config = dict(
    n_head=5,
    rope_base=10000.0,
    parallel_block=True,
    warmup_steps=218,
)
Each number is 50 + 12 x the weight over its row's rms, rounded and kept within 0 to 99. Layers, rows and columns count from 0. The size before them is the row's rms in percent of the matrix's.

# layer 11 attention query, 160x160, rms 0.0656, rows 0-34, columns 0-39
104:48 57 42 42 60 83 52 28 47 50 36 53 39 66 52 49 38 36 51 65 53 38 52 20 56 47 31 55 47 45 53 36 49 41 61 52 34 62 24 52
109:42 33 41 67 58 55 36 68 51 33 37 60 46 47 47 45 41 51 54 45 67 47 77 43 51 65 60 55 73 72 60 50 49 40 43 34 38 49 52 53
112:42 48 46 52 54 60 54 53 58 36 22 49 23 66 55 40 40 68 52 56 54 42 50 42 56 59 59 56 78 57 49 58 29 62 55 45 43 59 51 36
106:41 61 63 31 44 35 57 64 33 43 31 33 81 42 63 35 65 47 64 43 27 54 50 68 60 38 43 43 30 50 28 43 30 41 42 42 58 61 34 35
115:52 33 42 51 18 30 35 52 39 49 47 42 64 47 31 40 49 54 50 33 47 54 59 62 70 51 59 56 58 57 65 68 51 42 49 22 47 38 72 48
100:58 43 57 41 63 66 46 33 35 65 66 41 50 49 48 48 49 33 61 76 32 56 52 56 46 18 45 57 34 52 44 60 54 39 59 46 52 31 56 61
084:42 41 47 48 27 34 52 44 43 42 39 41 67 40 45 43 53 56 51 30 36 45 57 50 64 55 51 56 55 39 54 52 42 47 37 40 39 47 41 23
098:42 44 50 49 40 47 38 40 34 59 61 59 58 47 42 68 64 53 38 51 26 49 47 62 58 29 47 48 40 39 54 54 68 45 59 29 46 30 42 66
084:26 40 37 64 33 34 45 64 41 54 52 54 42 42 51 62 46 71 59 52 43 39 44 67 65 70 60 59 58 57 57 63 68 44 65 35 41 39 52 57
103:66 52 56 42 49 53 51 27 37 42 54 35 43 41 38 48 58 39 39 51 46 41 27 47 48 24 47 60 37 30 39 49 62 29 50 47 59 49 52 61
102:47 39 40 56 37 28 33 48 30 55 72 68 68 47 50 72 57 59 51 47 39 44 65 61 67 59 61 57 54 37 49 57 61 57 71 29 47 26 52 46
106:48 61 42 44 38 33 48 57 54 48 52 32 41 75 48 49 56 39 69 63 56 39 40 49 56 64 53 59 43 64 47 53 35 41 46 65 43 53 51 31
115:49 28 64 54 57 55 56 59 66 57 58 44 32 19 57 56 41 35 75 64 50 60 55 45 41 66 58 60 48 38 42 46 61 47 62 57 29 48 38 54
105:47 58 50 40 38 66 53 34 36 65 46 47 45 34 45 54 54 44 62 67 43 63 62 64 23 54 59 45 56 55 26 50 23 47 13 35 41 63 53 61
110:54 31 51 54 45 36 67 39 52 52 49 35 60 52 44 59 50 57 48 63 27 56 47 67 62 49 42 78 15 39 35 57 56 35 48 40 63 39 51 55
091:58 44 52 41 76 53 68 60 43 44 59 47 31 49 58 50 65 37 48 42 57 61 43 42 54 50 34 58 61 47 53 51 49 44 42 60 60 67 35 63
100:74 46 57 60 53 63 58 51 51 60 55 55 62 40 43 55 46 60 57 60 52 66 45 48 46 36 32 50 52 57 44 48 63 34 56 66 55 53 49 58
109:48 62 33 59 39 35 73 61 61 53 56 58 55 51 57 67 61 63 59 45 29 49 18 72 64 51 57 70 23 41 38 57 48 54 70 44 49 40 57 39
114:66 44 62 41 44 55 28 46 45 36 59 51 54 71 48 51 60 44 48 59 53 38 48 44 64 69 27 58 45 62 83 59 48 49 62 54 64 68 63 33
084:50 34 58 50 55 74 32 38 26 48 53 65 46 47 50 55 30 37 26 59 55 61 75 38 59 34 44 15 60 48 65 46 72 47 51 61 57 50 46 49
105:45 34 44 40 68 64 48 59 46 52 24 46 55 67 57 45 47 43 28 43 54 65 51 42 46 42 34 47 52 47 44 67 51 49 68 70 63 42 52 48
115:48 48 27 62 49 45 36 57 27 46 59 36 57 65 49 52 60 46 48 51 56 34 73 36 40 40 46 36 72 46 57 30 41 53 31 42 50 33 62 63
106:53 68 38 51 49 32 62 37 53 37 67 62 33 39 36 41 52 40 57 37 55 44 37 32 35 25 49 72 60 49 37 40 62 34 37 43 44 56 38 47
118:48 49 44 43 47 55 39 65 48 42 43 35 38 85 43 45 50 31 35 32 49 60 75 35 51 56 45 44 57 66 55 55 50 44 50 35 41 62 64 61
111:72 46 30 47 38 62 58 55 51 40 56 82 23 44 57 53 52 42 51 63 67 59 48 39 33 46 44 65 35 45 49 59 59 48 55 42 51 74 43 48
100:44 37 58 39 59 51 52 54 42 54 49 41 58 33 58 48 43 36 46 53 43 69 74 61 56 54 61 30 32 55 49 58 60 65 53 63 44 61 24 67
122:50 42 63 38 56 53 42 45 45 39 51 51 69 56 54 51 44 33 44 43 43 61 64 59 50 59 62 30 49 67 49 53 54 58 65 36 60 62 43 58
120:53 52 36 45 44 42 37 29 51 49 41 53 40 57 30 42 31 62 54 42 52 58 79 56 37 46 58 40 55 39 70 43 30 31 36 38 51 69 43 44
108:61 45 78 51 35 48 41 43 48 55 73 47 55 45 55 42 52 66 51 43 33 33 40 55 56 25 73 46 76 66 64 31 52 18 44 43 65 37 56 52
113:55 44 61 56 47 49 77 45 49 60 59 46 49 60 64 48 67 51 40 29 38 31 30 46 49 32 65 41 63 32 29 48 49 31 61 49 36 28 56 42
099:39 62 18 49 53 27 70 49 27 55 56 44 42 53 26 58 53 50 73 50 64 56 67 58 41 69 58 47 44 34 39 50 50 60 22 35 34 45 48 44
107:62 53 51 59 30 71 27 63 40 48 47 82 47 51 60 63 37 35 64 38 43 53 61 64 62 65 51 27 56 61 40 45 62 66 44 53 44 54 55 57
074:47 62 50 53 33 49 42 49 49 52 66 45 62 51 59 53 59 29 63 64 50 35 41 54 56 68 38 47 63 58 56 64 38 57 43 70 32 64 55 64
121:38 52 54 39 33 58 51 57 57 68 33 51 57 43 69 56 67 44 40 33 27 68 52 64 56 42 40 52 36 33 29 68 44 40 46 60 52 49 53 61
094:55 46 48 49 32 44 55 61 67 46 45 58 61 70 55 53 61 40 34 28 28 64 48 59 37 33 36 53 41 32 26 75 72 41 58 46 41 38 44 67